config.yaml
rope_fraction: 0.5
tie_word_embeddings: false
init: "normal"
lr_mult_o: 0.996
beta1: 0.9
batch_tokens: 16384
max_steps: 4983
Each number is 500 + 25 x the weight over its row's rms, rounded and kept within 0 to 999. Layers, rows and columns count from 0. Numbers have three digits each. The size before them is the row's rms in percent of the matrix's.

# layer 5 attention output (transposed), 64x64, rms 0.194, rows 24-63, columns 32-63
083:471473493523507503482493498486502503452568545510478530460506514487522493517458498522497483451485
083:522510473496518533482525519495485489473464531538483545501474494499452511472524485536527526495490
113:535546499544559492471475494503481523478556493523487496502507458480534539510541504489472519507492
069:489518521488491521532491530503518498465527522491482491487494513427503444487525488500513494496512
093:461470519513525516496492532481553515504486490493547499517460524489538508495452492508435535511515
084:529516485481507508523456441525540507527482469510507510502491555472491489493460476486476481488520
092:522482524492481497440504511500510477499536487543505529517487483515510518541414524521480512488459
069:465534516525489527518500499498508492469479469544497519501509501459504505512410519460531496518471
117:525419514439551492506481494517516515485477508493503518512473450483532541475524501528517498483511
106:468523495467476527535488472529455486511473470536491483494479550528493501489476524511570511455512
128:537563522489440490540512524506550482488502457474491495526508510470525464494527478507491501525495
118:481486493448471510431461514482466522475523514495496507500501486534514501501556508519576481499462
097:477547479527489504534502532512482517488504455454502488510532514471519532465415487499508492519494
122:505485505494495484511513499486502463520530439440463458505513505526549520525499511454506505516480
127:489437462512568490472492506491506516495519494546501517481511489497472566484442509511508498538496
114:562495496498535509543538507481503500493518511521466490499504452490485521517440462497487491528514
111:463556479497503516494501533485537489500525531574480498493503506481487501502542509514591511487490
112:463468468550504523521489531502539481513528442502497495489496506532519515505454508474477513530496
124:485554488467457493472498488490482481472519474534472513486541479484486512485477525539537505547460
112:510465522451505502528498530481560471516511537510479479471528472523478483500551484540499510463499
108:514479511486481502509520501509507519508500465501502499505464467543524492521521460477557495477535
122:472503512535511516501492513510465503523468545478489476508501509547564462506442510493472514441515
121:554438508477556455462485489484451521506553511494509486519474543494521501517519510458459506491497
103:515475494521499490503530524484509503508551495497499484502538528492475477500451498516471493504487
115:510477533508536477455491485490488532474522531501505514516478566468451473479483494491534509470485
105:463525506476451490472503510529546483498454474463513491499494523497560520483547523500552514511482
096:473482515509457515469511502502534464487471539504482504471514478532523471509543510503492504486542
114:469502505502516513520523465541557472456453483521532527499456514446457493521548480484526511495522
118:482515507461489536504494499497556476457521523535464509513523474476483458506534520530534500472504
110:490413482504509507481480485509470520507526484526529514498481515491478535478591513493444482520469
105:472484473555471503551508475506510477486427461512507510481445497544507493500505550484491508504518
113:527502487451504492480497557511499499517444501488514477484452491526508540495456490487554480481521
095:472480493541539495500474477530516515494522503542493483486527524476507457501528501496434519468510
108:436530523527542519502509455508526496500492532545528489496519512476471448497564510481489507460530
127:545480486501543500465485532494476503494485565518500496498482469519502490478427505531454513485497
111:483464512531468516533486542518518501494524490464514463504508517508447528492556442476483507494484
123:512414532453469484480494511511522510482487488466508491498485461539571513522544477518497462501510
114:502526504467462510429498554512500515484521520497514514513497517465512462499612484509486483475473
108:575487494467554484497527521494491523475523487508492489514505466452437555478473477512503484533500
115:511509485518461486545505497476488530495478474511514504503499453502491569522431472507533491557498
# layer 5 attention value, 64x64, rms 0.199, rows 25-63, columns 32-63
085:531486463456499457485491529503513499498501510463503502526499494479472525478509487486506511500461
110:465476498488492496493502476491503542500490492515456525482453494491491509514510504518504506524524
079:540500514492508517530498533525512496439484464528473499566464494528483517505492527487476528540514
090:495496532482497480504492500503503514533529517515508498532479497547511518482488468475498555498469
082:523524481499495512518470458549473490487474492544516541489516523457510502451489490450508470492493
093:475483493534460520478497462481525498449507510492503555514485514548517511531501541495517522491469
076:497483480504472571513500468518523474511470506534499537510511506484535489516515483505480527477514
111:498487471482495522514481497481533540471484493456458521529496522483517535464493500522472502534500
099:486505535496478551486517469523443504490464467456516518481521534483460527470498514475469477496526
126:521504508516495470528485502530488458479516514478524497518496510498521471449498470489523474529545
110:493490476483500486486477493429498501452504510491498542533519508521472511502514452502503494485491
103:474513536501493529505484483547505480487514498486531461474499508478488513481497497503505456530497
121:487515535513473477474484433539504457545497502521482452498525514526530485495495482448522518517459
118:503472509510498542472515484458538528492489479499523513453492524495466514513494523536478517509499
104:527524509504537488500535514525518472537493468504473534488504454515550496479488497485466528511437
111:497502489518501498496513508484493486459491482523518527493469506530508499457512510513507509434523
105:493469541520467518456486450483525459550498483523504475468487535515493509491499501512475487500474
128:493492498499500484492516503455498473483505490471575543488548492478495491506503471496507488492514
110:534499508520491491529495523462525465488528507547480504510511523501465488465507492470467552478461
112:500515492497480515472484508540480510496486511463461513541517502502522491476494474543479448526524
119:467509529487506507491493496536490463531486536504422462515494500516499486555505499543464474486492
121:486505505496510468493513458493494522540489530511457527550451526482515474540481503466510541467491
098:504525544505476478512516485513516495495562510514529490518523503509468465487483515527509473464471
113:477520525491509498511514546489489542442475503464502513533474536511474469511483530482534502453507
100:481503451494467447496467524504501504482479501525534451492487520522520522453501474454528495490507
081:548473510476449490499492519508515454523503541526480483477477475525508466543502492477485522503517
122:494499477490487515525503539514493523484479473506518497477444524499520498470497486463520551530534
110:490500521477470503536520483505522477468532495483532549524476483526501452464503486477477505486540
107:506461485531491530505496475473491559496511518516502531501472506448470554516498517497511495527468
116:476468468483488536488506517523499506537481472515472480473475497540539519480506569528499548527520
104:512516496477515469491485511524510486494463486476477461505452513522511527501502522495481487500530
093:447502468488469541511521484522499530510544516513486496473491537516502455540493517502483522468510
109:486504500473488533505523505484484529492513529564510464481512526480483485498507518514512536479575
116:521489500474535491495521524460537474510478505487452518496464490511491472542502525547463531482485
108:516505520526466555550483499518495504487526511530537448516488542517456535494504512456524503500425
118:525484502508468496530461489513507519505501547476477481566481475525530501510494440542475499550492
113:494488478505523444515485526483485505454525535494486517522471503512484463518519438455512496457505
090:545545493498517519522533511515533522453471475473530520526524515458500519499482519476500505526480
112:515506461523504523512512503461507505496517476484515511514548470520516563501500504540487470531504
# layer 5 attention query, 64x64, rms 0.228, rows 32-63, columns 32-63
100:534525524472450520491521485471507502497528533520476506500507505502461505495534475498452495532462
139:527530521460443526483532512467508507489514521494494517472511516512485499496542482496447499527465
079:539495547502495528548519494479528491517532526500494486485483557493499510526503474474447513510471
104:488484496525537519549486443516515503530482479496510514521476534519528489520449502487528508482510
085:532483506457479488491530555442503508480501531513467503485520502519454503482529515500463497505490
066:514507497511503527504519515494485512577491500470490522519483532514457504512498473497475498511524
078:476477480515518456523492518469506491455503490505552503495523481463505491486469542543533497520492
089:524525514479454517458509542501494497520490516528499500474509520474457539484519507458455517526480
050:520523501494448507470480495503496505525501495482554518476509543517483520492555497465463523537464
155:463476516525529492546489474502519493482509480516514486507496482487559475521440523533555484491516
078:485487523457516472513524526469487482508452505489505503440505494490500498526511475543523477458556
083:514509509500492486512509484525479535476457519478496537496527525464470494490474536533499476488503
074:485483562480481531473510501454506493507499517518462539491433527535521499485502485495507481494509
080:511471490524509453484500527496530495495490490528517511493486478531503504505511488517506524493486
077:516497529525516500489535458499525520488524488481513469499523521462499545512488487466455510459506
088:497529477493487496503502509515498496503526515537568537535510504458512491466510486469471507503506
087:506499479535467486512498485512494510487461517493559494461524460524477532458499476541530454470506
085:420524481486499515454491524487490503516482501507538520465501496515529463515489510529515469523491
069:485524520495522551491541541479531500473496487456475537514461531518574486483492516502516528491471
083:460514532469490491513523521510528477500496471470448513485486479519541530493509515529498508549440
080:508523527514514568502510465505520562495482497468538525509493506491512481481494466478516514471527
088:461480476482500459500493559484480487506502487522514493492515510457506513494522540466509532493493
077:518481519513499444495485503486459503483492507531501498457533512495523478474490489481504480482446
076:490471519512471493534490507508497509499469501489501467475507464505457481492511496439527523493472
085:491494458529502527526479482471514520522511526430488500513476501490507517543516472489479498492472
083:429518500515486486491507451523509503509522498507522528480502489469492489518501452490494508518519
089:513497492486506546482488461481491484492520503529528467506538487467438508516508539481497497529529
087:500496519489510488471480517473476474505474524514483503494449520478529482525531476531492473460544
087:490517494547494544540548523502543496492508486535478459476448507471486517473485457478489477523508
088:476481521507499521507506483516490469479540511497492484508481517509469510460501509415509493544532
080:502511485488493543481475538556488490469431520497494493547447500515492483535492500500509492460479
081:507510489508512523483517468508453485482501526479471526569505439507530494544491451533491451509514
# layer 5 attention key, 64x64, rms 0.233, rows 32-63, columns 32-63
094:514496512502527517533494460521497534513495492514498457532483520501553504541442510506526477511511
125:501536497462457494451511501491456472502491519490502517483512490527463509514574486519476516513483
075:503516456507494487491518527507458506446470495461467469541516509433489529451534534476492521496502
100:478441505531509486519442512498542497534523493516507497481482508510495505512423509500530499497512
069:545550480456492522508576501517473512475463497470509494508504498473518502471538496497484495506480
109:509476504515524467499454506504533528517509483491524520457483534500491485497454526480528496473519
131:496534501475488492485530533498476474486503506497497515516511462473498475497582474492479491525491
043:550499478450502525518552469508496534483484543504497479508489550493510454530498504487485495524481
228:480445513531525498528447498499539510530527479518504495500481516503518492515431512496539483491516
033:459494473541491467456469517511494473499465507500501529484508465523466507480526467499515504502506
071:516500491519518514504544466542529512482515517522522504506461509571480498465478490489529478493466
086:528525500457490497501534541528510523524504498513511494482498459508518471513500441478493512490494
071:508495512523477477498513471529479504484489532527516445476537520501498567467489488503521467505477
078:504520496497500553471490452496507507507492479502499531527480511541496517501516478489516506459482
079:463502452516476502487498531481494470487526499522474492480488441483512468459491533512489499529516
080:497480552478508499520486488503471485517454494489472463510502504563527489521492520460484504492486
082:494472477484492490442483520514493531505544450524479519503459515557484520486517528473515499543506
083:530488517554495469543472534512512511530551510501512501503521522467502461498502500529497455495493
071:534503503526499488493460495531478512491497480486510508479514450512511490501501507553482506501493
078:498494494512524493515518468556525537528468492519494468514514485480509506547451505563474491482515
070:543554480522500491462506530479472456473496536500519481500478446534509499518492470503497476531466
081:505476499538533500461499451534518521503473483508503512478500523537474510499511493510529460498495
084:469490510515504514523489522482529486475529480502522474532543477468497504492495558487526442538527
066:498521493514514447505475513497501460495520488503530498505477505464461470522539549484512503513472
087:489528520506498509469520509523484486519489483509513521445491473467477482460514478498490489527516
083:502522459525496482512502504484492480525505516528514482519464524488469553491495510492492495508459
085:472483503457507473519486505509486498483505515458487530506461537494502501513523487460478488495507
086:485490524493494516559508475505497501461525481509516547539534500558513477460481487462511527463488
081:505521481485506524478527521467477506454499484511497446514500525494441513501496552480514522497470
081:492472526438521513513482511523496487505481468469516437536532540506498501530529502513476482492530
076:511496502504511518455481464515448514489527481501508522510484528509529450465498469470531566517512
077:489511546468477463486482520510505528475514495493553530478488487499512479463496552533501538516487
# layer 5 MLP up, 256x64, rms 0.199, rows 0-133, columns 32-63
035:489474513553514510502460483494547499529521489499503477497500554485503466470445497485537456490536
119:452473459485522514519495467467496519493528510557466508481483508493508531493491559532478522490476
064:498474534535524490542449483478528509486538474513479483478482518507474448523462541478515482473499
136:498507559521535533513484466516505528480547467520553507505525495452488488498499513519541480505536
137:480453536502496504521488484475543500494485477477490511473506563486505497499498502494511549525528
033:448485519552515511521500502492539510524535471517477502491490501492524478534468493491531476478520
132:505496514516512493491480520471526545513498481527478517569458494479486490535487503486491530504519
137:503429498516540477492489537463520517534479516532503504478488492469497460493500486493506485463542
040:484479505560521508535471481532516513514504497515496481499528490498515476520483533513539484524489
039:469471494535520494526460487532535517544522481515502506514458483492513486516483513536517503493510
128:517471546491507511515482510508551518513555526529502482480482453480548505493494473506520519466511
136:490495525509498518476452510513517524514500492475493478523499467491509493493490552466525461490496
134:465503499538522485513509490520483535513496473516443510563462480459534479493498486510505487494547
035:463429512516531479517455494527532494501490475487531514513471502475525492520475505499555474487509
049:468503539549532507549443474481499518494532491517464467529501502476488466500450524518515478505487
043:472430517552546501538471504495534498539505496494499489490499505490524486508486517501564468465558
046:478465518537554511517463486502550524545523472501497513493473529489520490510472537521505471485528
133:487464555496504521553489485481497517548507526543525522507463544502517472521498495527490489452497
143:504485557483521514485491534524480497522470510481553524499493479491500450525470481570525474494504
034:511470504529538527499482521483544497522553481505512506502476505504523457522464510497534456508538
064:484467527559519523490484505483519510525521487506496511490501481499515478479468507492558459491509
041:472491516547534474534472484495511488487507488518521504493466501524475472474436522514544488492508
130:515483504516520553520501442490532484521506479523533495478508495496490448490480539516496520469543
147:478459472521503525504495498500539493509532479510493452498530520537514449466501540505506526494515
139:450511544528519540498494473484531511547514454524496480510470515492495462507499532524507531484503
140:471502502532515458518491475481495533522497459503575511552484500474510516488480534461507486491527
123:453452488518497485495480457467537470517540503495484448441501494488480512520501516518496505482524
114:481483546501495480455465494522531532511487505513543495484467534515539442483463484524491493500485
047:477465532543542509500480487525540536525536488542513508510512500489526484513479510498565476468545
143:511484476492504483508500518517516551482533497479479503463469486485497517512483477521531501542494
044:476457537541524512525446492508520496487526491515485514502462486483496479522467516499519477494502
039:466444497551524458526493477498516494544511491512512493511494493494515485512454497513550411508504
048:444455497531512486510500485488536493524541448506501457525495534504514469526467493481567474483518
037:518458517596522511489475503518541494511562496507492524503477526485517504533474500525516488505507
177:481507494571547475504433484498556497459511458484528511513480472492533514481482471513517500482486
037:483460517536561503540471513518510519494552480522506507496501514482523448530468524522543448474530
137:478466536534577538512499437494518509503525493537472477487495489481506494494490554545490493469491
043:493458529532510489514444485509529511489545466527502473504478493474514471486464494497556491489493
143:467465552527515496524501487469484479544506489537512480524507511486539447537490535489502488514500
048:510438534556541505527460491501549513520520490514508505541484506494547466546477509480543466461509
126:505492550507520497515495467499553501483557474526498506513515486446528509485483479526477490507506
112:510474518493528529538511498480524493503546451492493491512487514515500531464494504481498481467466
064:474462523535525528513455492501517523509487485547503511482491513476532477517477488528534489492536
038:445476507540531499502473526499523516516535477498495500467488495508502497533471530507560463496517
118:533487485548511461507516485556491535491465482516485480532443531499491515489498555473515504475476
037:463468490533506510529445497469526507516494486516498516481491488488539502522467526492543474503481
035:499453509525508515527438493502522487522536481500495523513475528467517489495452521517538457484520
056:491466498554501488517472480526553499506489462525500483498510518488518509527470503507547473482503
142:462447539497513504517501518493509495502502470513558526460457473510534499482495471507519501539476
161:506479538497555523508511527517495499498515508553488477522497532469504463479487524527516456466519
052:492456522547523499492477464529532518508484479522476485497475484495507457497472499516571479500501
047:507502520570510514537475467495528508524514475508482536530478505497527497511471504522532442451524
113:488495529570538504508452504504508477494514502524450480530523502466518491497477478511518485514458
044:458463505534520479508425472492501470519484451500521509523481523513523504511461509543542501500474
034:480488486536546457529457470511537511512504473509540477467448497504512456533477494508551471483504
127:458484479492549500496483440506501467523508463535531490471494468466530508480504483496524489494560
052:486503514569513511534456465511532528496522499529514489476481506484489478533452495505532509477489
130:471510502496511518489465502500523532492483498478498452507516486502522528485497512471515473479496
047:466486511537527492539432482492507503515555482499505481521516477468515458532471506513542489491509
048:473476525520511490505466473494512509494567478522497495493485515472524522525482483494538499496528
038:445476517545537489549474460475545517498511509509485495505489487486510486508472517513566483475513
048:481441491541531504531459491512543510523500485538491495476477512506495484512478525524551461483511
041:451458489533514490520461496484531525524503464496486505495502516500511471531482506529520451504526
116:539448487508529501501493498455535543467519472509509518465484499492488546510476499525511460545492
138:487485524492505517501492522529533497471485512492484517533489493505576481506495533577522491459485
140:473444486519496491531477465468547501518548455523478494483509525494506513521488512506473539519504
041:471445534554510523517439479503511515506532490521518513467496511495519493508484527481515496486530
134:512504505502524525502509516542541507492543492491495485494466506482508495487476479532502472438474
071:501474521527537494546445460511531530498525489532474499507531495513525483535480497537537497493510
137:491461540501492523553504479504505471467487515472488459530503535495513489509485458506533491485489
034:475494499519522536527439491468506489531540485531495500485528432533518513513441506501544477463501
138:489498499538521514576467497504502539505530458514549503490465492487472521456493517488529471475521
052:479486520539558483514461480484533513526529483506500524492497524488522483525478506491507487506512
038:446488505557519515520467501507521507492560490503497486494471478525543487533452489541519484486518
140:518472549479528512498464491473522527491517490536494526475496537462457520527499537486547508510537
036:485458524551535532510496458506551509510540491522488493513473514515544487518458530526555515479510
057:471481507529511521532459481484536525533516483514494487512517447479528487530440512498511484503505
073:461452544503554515505464466494541517527550485510498489496514507501483459492469520522522477475504
137:500490538535537538493488460512537505496549467461480447491494508496564504539490464523510493498511
045:475459550551567514461447502481503524514515489497481479507476520509515459519474485517553485490486
038:472475498551533495511470491497523545512502482502522517488503491501506495520448509484514489529518
043:482479518538541473531425466515531497509519468501491500497507480499503472500446521502537479480521
058:462472506529529509556463468511514517529533499517477506511519530470518473542483476527564471490514
062:507432547528554508495468459493555501512511520518488498473490490480548479520462510502503485476504
034:487460539559526488492460489513524563514510491519528477475529542496500456500475515512520454499527
110:544458497515497499534498481451509503473489513464510454457483506489484486508479496503503476530505
136:494487544527504502496499476507502525492576517511517500456537505495478441501490479485509486469473
057:482439485529511491531477490499526509515512511540522514525505500518518494535458526526520455481510
045:492470501544512499527484491484525491508505466502482492524505485493499480542422502474542482480504
137:492481533491512523528483487518505502501549470551469501516524512497485462532495543483494520459513
117:481507488508519451531478518546512536535541514533470469480487510481486483505480481506481510470492
123:489506542519520455496458517510509495501511472550488530492532500458504459520492540495501507484493
045:511449512536532483515460486492559541523548473515499517506491519509508480524472526511552471471502
039:446479516532517507525470488510528511497531485505520485490494510492502476512477524563508480497509
054:484460525542508516528450496520557523481547481523489512469485508493477501504437516500554463493497
137:488478525542488520478485503528518511499460451534513495507459532508509498486489487484546506491494
131:518462484508523479489465545496497511506487494496473532477465481479538462510498473541510488477527
127:515494465505491502535494485512514520507479501548488457527451521494542513514464493512521489516486
039:460454544515484485484471480506530529502496456494519479499475494527518500484443521492537486474528
133:475503534508514482489486510450493524480558520511499458550518507526567511514469473529505507488518
135:425473487520524509528474481464545489525531487536475491502474535516512469497508523459485533498511
077:454471509550500478504477497486558488508523481523496495508479529476510447527447529520513477492495
042:489470495505559489520465481507541504498525451505500491468455502517470486495471515486550464499489
150:507468499497498506541474464468515517522490513546488524523500525522548467502488555476534518506537
044:483474532551517466528489473508551516512538474512500499471460518515514484508481502511553440478506
035:492450493525552498509486515483508480504518470534497490509507503504559484533464517532556480460507
142:494509539524523488494490493501509506484504437513515488553506491497518455474502493508546489475495
038:504471543514513510511475504468504518512537466504461488472482524490532484514430468512556486464498
044:472466510529503503517483462520544489531554492528485502500498491523507478507442518492529498484514
194:488506489555537499538431463495528503461510461507516499520500481486529494494491491500521510480495
124:485485489510516517539498459500557506544496470495515460466521494479523505529488472489555470503474
157:516434502520508454485487530472490560546483498494475513493486490508511446504474484519534519457504
055:459483509524524505513489512498540506501579472533483493488502532484541494536451501516540477459521
146:493499507540561536534487499521495542520522453533504492524455526485485495480485481481531513469516
031:472468515507549493513465506466524523519539499496511502501498481510520456498466506483536450521525
138:505461514497501490529515477483500533499487490543490456547495499502511492528484535486507510467533
046:485463508540526501488474500482509508495512487511466496468508500495538470501451487511553483526502
129:509493458490504438512497511535515501503492470512553457501489498474520513541477509545498515444500
126:506479515507496543548481462513501504466493522518480484472551465484524504536485562486507478522532
105:487452525521480527513501484527533464509508508490491482525486525467505493504480485505524498466470
136:530440523529508523574478498508508548485494462532534505495455521491474513487492474479509520467486
035:484445526528493504525456520505506515530490492504500514518496482516556490524459513502546508477490
139:442486536508523509523471522524518507483489479461523513500523549472482503504490536495519470439512
045:475479518528555505529490498498550527504517481522532477487511500491535495497458512482526498521487
139:516476500500493474497470480530544505504559492510510514479494551512509474517491457536519502514504
034:487465518534518513523466500505531522540511519524493495504464468484492444491476513502521495471500
124:464472547501495500519486516465509510516491495565449509523530537532515477487488500532524538480498
174:495472492507511506485480464466509505490546527543492557510519514489531459548475533507515497494512
036:474467515499519516500447497502563523512529468535480500497492504485523485502473508515533454486524
044:482427512538539510478467464469526517493534497491489514499514510494478484494447482527534498454505
158:460513534548535486491479504550573532506541468475513504531510491476494516523486524465514506498500
136:508505515514540539540450466502530539509558518486495477520486499454560470490479464535533481476511
036:501487506548548504529476480498569521508520500562483487524502499518505460545463498525524496498521
037:479487519557525512515486457517539496529522516511501497500488500492546478495461500504562498496544
# layer 5 MLP down (transposed), 256x64, rms 0.188, rows 0-133, columns 32-63
023:526490516509515512465466493519498470511472506429482508491466509483508518530522466511514474539521
117:464555530465484485470478512485505478502514500478499489505500494543542506520524492508460525484490
056:487543541475490485503535528491489487503475464487515507463497506554499487470523516430513484496529
156:475499469512514459473487459487449545524510487488514471529508487522507527492611498501488509515492
137:544506497487446495481485486521492515510503505479498551456508498499501490491566517502515507548484
018:520519520524523501518520489473506476461528473504530548502534466488507471474508499499558494438472
136:505489515496497524483508495493452493486496463489484461522505460475498511515510455515454484553514
137:498515513510504544454570532477503511488482491507497500473506488442476535482460504466520530536462
023:515498498490472507506525484472501498515520547505501479468495494544540481482509517509469509493508
021:463504479500499479502548474518473501479513503482494494539502522448507523478532540527482529524513
136:503500507525514509494507458498508495491481496511448474515475557527482516467449480522526531483520
142:485514479515507478510516492501477508489523476559527540471505519497498487493545454532484536503517
123:524489487475478497459516532481444486486478491488509490492511475482457524481577496476523488517460
026:487496450445540513525550506524475466487488504520505487549489515494504508511451508486493514462471
032:495509488481489506514517511469473443463524486498524510458574496488496485477510519517536495460482
033:522539479510521539501494463500511498449489515494483445492542501508522517508554527476525465474481
032:494546504505473488498546489484519500500503521534528494507508539501494496470516476497476515538456
141:501520497489503507505493480493499524487498503524484478486498515502492492492548497508533494510477
162:527519533447529499487509501497498510495520498478528493454548506499500492496423459519485493481478
016:474472509519486519469502529494471494519517486493491506487523473470506516533542482445523513553504
049:498487489509534500486532499513497535534496491517499501536519515435501448511578510487464475514480
024:532501539521490493496511527487508492456493519482519447518526523504489490532509523489485512472509
132:479486532488515521492512464531461453511481500474506494464524471520510479463490510523519526499519
175:514495550515472492520504524479469527474517503490553519512514448505509469516570488494538476513484
135:524476487486504489492487503498505521518501494487500489482505512502458508510592479502495477492491
131:499500510489493512483528522455434480496507467492454516475492450492491534478541504484476509502502
119:486519516489517510501550512533478525475447544499506510510506510481507500457463507515469554480491
113:528495518485487532444512465460455520480507520497520481496506510501530506458526525477496498522548
023:473479491526478507482541510500458483505497494503521533471520460521483443464532497486502538464540
148:484499480523491477521546447540452487505470505491500493480481476544495505504497483492469529457527
036:527481475478485504449540551500480492497504497486500503505546451522468527497539521495466527489469
030:544505504492470498516504523513472502453445502468521455535480497500506469501508484490490498473494
042:522501484514484525447494511456507515476504524489513502459483514537493497458502482516494503489502
014:505517481484484497516508507486510494488488512504514487494514518537449545449483498442459514547482
161:505473492481532525523501483499509521518490527521466498494518452474522485512567523464496496524515
009:490515515461466521501550526476478474495481564502496509537517487499475495475519536507480524493463
135:543543509510496500501533502548499481490465472519487511464491482483500500439530467452492527513461
028:519527494489499493484515538501484515462508501438492500479531485476485493522555472536466512510566
145:522501516490492494456498517490501506496491491497520497460508453511499502509582526509517474482496
036:495512494479450492513512492479467507462489484478511461473510506519483528524480501508455521532477
113:475475487519532512496440472487465487489470504532496493533532494563498495437535526476515507496510
105:488564488491475451470501508514497449505457544510515511522510501505475458500560499527477514496506
051:526502496461496512479546497490507461508532493440499491531499524474471423534516484512486522522490
023:451465477484492548516479534505489536489476526449496501504497517529478497472494496492528489506494
113:517516479531442466455549517497475487492481522511481506492502476522505486463551531507499538523439
028:502523493495467451517490538511524490476497537483468478430507533549490541492541498506491493500486
016:541505488451475484552521477461453482519480539534481499478478505538507504530471473460485513540478
044:508575497545473516482487479497461481475494492511527526474530484518487529504510530471480468505472
150:522490511509545488479500508503462499494486467431473502530492474495499499474563474488507531533522
165:507463478492465522468487466519483503502525531512526500507529519504517474501597512471489475524492
028:545509521499513448493547518512505504500456539502479493481508506504516506504458483467487511515482
033:505544487450490521523525525490478504482461511490506491498528513518478557436505499477448523541470
110:477484487485539476468517498528450463479505496484458514444530465532523503518473513509479491545490
030:516536486491494519478459506501467498473533488494508466496492509507519524519535457519434537497497
019:492494503527518533470468474475512529527478549494518512513533507453468471527525507495503533546501
116:469544540515531532484507496496462530504482491469522462505488502476521453511520470509488513510500
037:503560514487501429488508477502452500528476490484497493508526514500485507510509483500478501523508
122:503561446520486449503506519490484441476491498499530527503499493536487489507561488520499505482495
035:486516499502480457530484511504507520486454525480484500539500499550484524528480477515502510574478
029:481478530483480462515543452507482485489513504479526530501514524468501479514534491499499475490514
028:497485476457516504535563510487518491427470556501516493476500491522503481505464495511467530490461
032:490503496497500522536496493510492457500492529493513514514479517514516520489495524481506516520520
027:521558464498515482532538477498507480514489472494449498531483520473499520508477464459491512496486
114:491569475511474504507507487502508463492455514521465481501520528515469482492544531494495481523510
135:546515476492497491480530500491473487475494522508520504510501458508500524465559492474496464476500
148:512437509497466524476550510507495495490486511497484498528498513489482488437520459515486485539511
030:478526490477462490529494519424489528485482520526491505506505530548513521490495496465497561471470
130:548494505501534515469502508510524503458463484449503510522481491519531499465569513484481460504463
061:474512459452568548529502526505515510496442517478501503504524490510481499466486487499482510503511
149:505491510472533521553540501489489472440496493491490472511501518500515522512439483531492483464498
023:462530490488498562453476484454494487517541505494464473486497507502539480458541519525489497481502
141:551506504482522442508543490548491531518509467474530479460512470470528490505532456519451503498434
040:464514499505485498497465509481498471440499538524468472570514507516490491527500504465537515533470
020:558503558492458492492496460525470462454524493521536540518505512480484493482510518498522510500483
158:546501513477495472471506491540536490483494477460504526500520478507544512442516518500520526537485
018:517507478496508546532502482523514517495485508449517460499491559499514536478460530479435494505479
039:508452468486494519487485509476476485540480472467460493480518484546486474501507513497525499515527
061:545511455483521518467515520551474489446479486490506499453507503500534494473554513468479485514483
136:491481485460505515474523485484498500475476502479503514516489508509516494479539473486522484491522
030:475485491461531477456524491494500457495489520463521487483501485532480466500513518487478512467541
018:508526461512484526462477513475518458479472495503528511509544482494471503508469518524512501491481
028:470534517515466442480530495547474515480492493467490511488506522536505522496528514479507497479544
045:493535505498469490504525479518486498504474525471516511529535491515450535514506510448499498484487
051:507470516484415516505491489517486492499508497536504494480518557565490526477526501442489537500433
021:488503522503498512561523495480515519506495521494502500476541480540502509486476499460500542517473
103:479501448469477487492506465481469517483478578503530485548473535475525453459467511497510509517517
132:493500519497548496549472515476508487524449497482505489495471490509511528455469546490487529484545
057:478483459484520516467537474529474506485480541516460494532475483518482515484512511475472486512460
027:462465507466465448483518531449506484487469528485524526527548499510484475511518489534511542499507
128:491502482459505500499524545548496485422490482509477515463488519517499559490492522495473528512497
129:496528453468515494489494541498506500485450521518497519477508473504482512478557445482498521500527
127:520514467488457544499530514479505477489490495535514487531514531526499518487489489503471497443475
032:508544471497485509498588471524470490502511533479504465528475484519526526491491478468495495528490
027:499564464458437470471545504517513497507525550480535477512486515506448550498530516501491502513491
043:503533479472501431505540489506469513509469515488515499497497502487456483464530519508485570472510
136:471494497476432469495481509495464501535527472471548500513543543526496486489527498462528528494483
140:543532496476530530493530480504517523494517523462543515476518531517480485545481488488485462537451
134:506530486492408495488502505508497478524483545486487473496482518538514476509536498495504522543466
027:502575527507487514507503463467484499474522490490514510503531476467488511521497512540534523481460
141:442531501482438486487475520476518507470514535535522490532518540477533506476485550495493509531491
167:518501462480474485449541537475470464512498497518535494503495494516458467485492472526472452469491
078:532512448517401506478482520480500494520549479486495521508506554512509573496541477485483497489524
030:544559473494528509485479496457523477462478510491480451455498508507456526511532510491525519509521
144:530465489475419489494517475461484510520493529518496515501509511505503521492485533475520520494495
027:502511507499460500475507492500495504498471508504457485499495495574505512521504541471488503506511
007:530506472487483455482534510449480466469479505455508517462507464514494504499517488463495508525489
146:498497468457477518477531520512488577515542535462483508507493495508473513497535466504482507512494
019:479555513444485510508513518493434528485476494489421509540507538494509478500513512486466492508518
022:530524502509468528448532490485504455438462523491469504520496509511498537488514497520484521502500
160:506476505474529535507486491502495512518505519523479490494507451469517493522567506476497476517515
125:500508497506481494461500446537502483489536528482558492538522506486479517531539504510520465467490
196:543449542477517512481507527512447515484441498493471480525514511507503460522528467521503465494515
035:513539505546468482494531520461516504520529515502541504483510549462482510489466486475487533550493
141:505526477506488468480487527545510511452519489483460543494494504537491569506490492517474513492513
022:513518495479496503501536529498496506504450511493480469501496478476505527516510511521531504545410
135:505507517509467455477522518449527520427487478520505511521508491509531505507500514492529485544529
040:481495498495467463485525526456462492487491557526521519506537551492462457478491529502474494528497
123:520493466488501461496498490483460512472484485503568485488511519519489538546546505508478522463471
131:543537478457446517543503503512483494473478556538512504459545476489479519536517504457506497554546
110:491486514479544494517564474492471487475488493492484457507510495516514514480454504516489466459509
145:482498500491486478447519522525524499490519467453507509483545479498550471492511513523515464531493
015:505521530519526518526547478512502490480512495499497504543523480453532466499492526523529497418481
157:517508534522517520544490512479505510477468516461503510515508465465503514508524515502511535496474
029:514529532489513507507533486517497516526528488481474496505521475477467482470485452536529480502505
132:480499508493436525519480501481495468508490531473471501555459527489457532463529514493475536560487
017:550498482494483496482525505479461482539512492517498486504484497510459445508555514492538496493520
126:487535538454479489508525517463550492474504515504514489518517524470514513474484490518525491514503
173:482463479472492527537485495480475496510535521510533533496503495495476542473464493521515521488518
027:485468496519518474470521471529497501506508469483511516460508492509526517565514501506484497525443
033:495515511462497513496485529532487521479512492505499502479488471499458531548498541491450511499475
193:527497518534498514534455518501484531496539501517519534482496508513486480491530478554453516474456
148:491497493487530535480519531497502507489483476524485483494513545505499502475537473519517483470514
026:499507514509450461517492483499484491499438516458464481512477492511516518481537491487478549499514
020:521545513521530455466458508523504500496477531495528562485529506485530469512481531488523490525470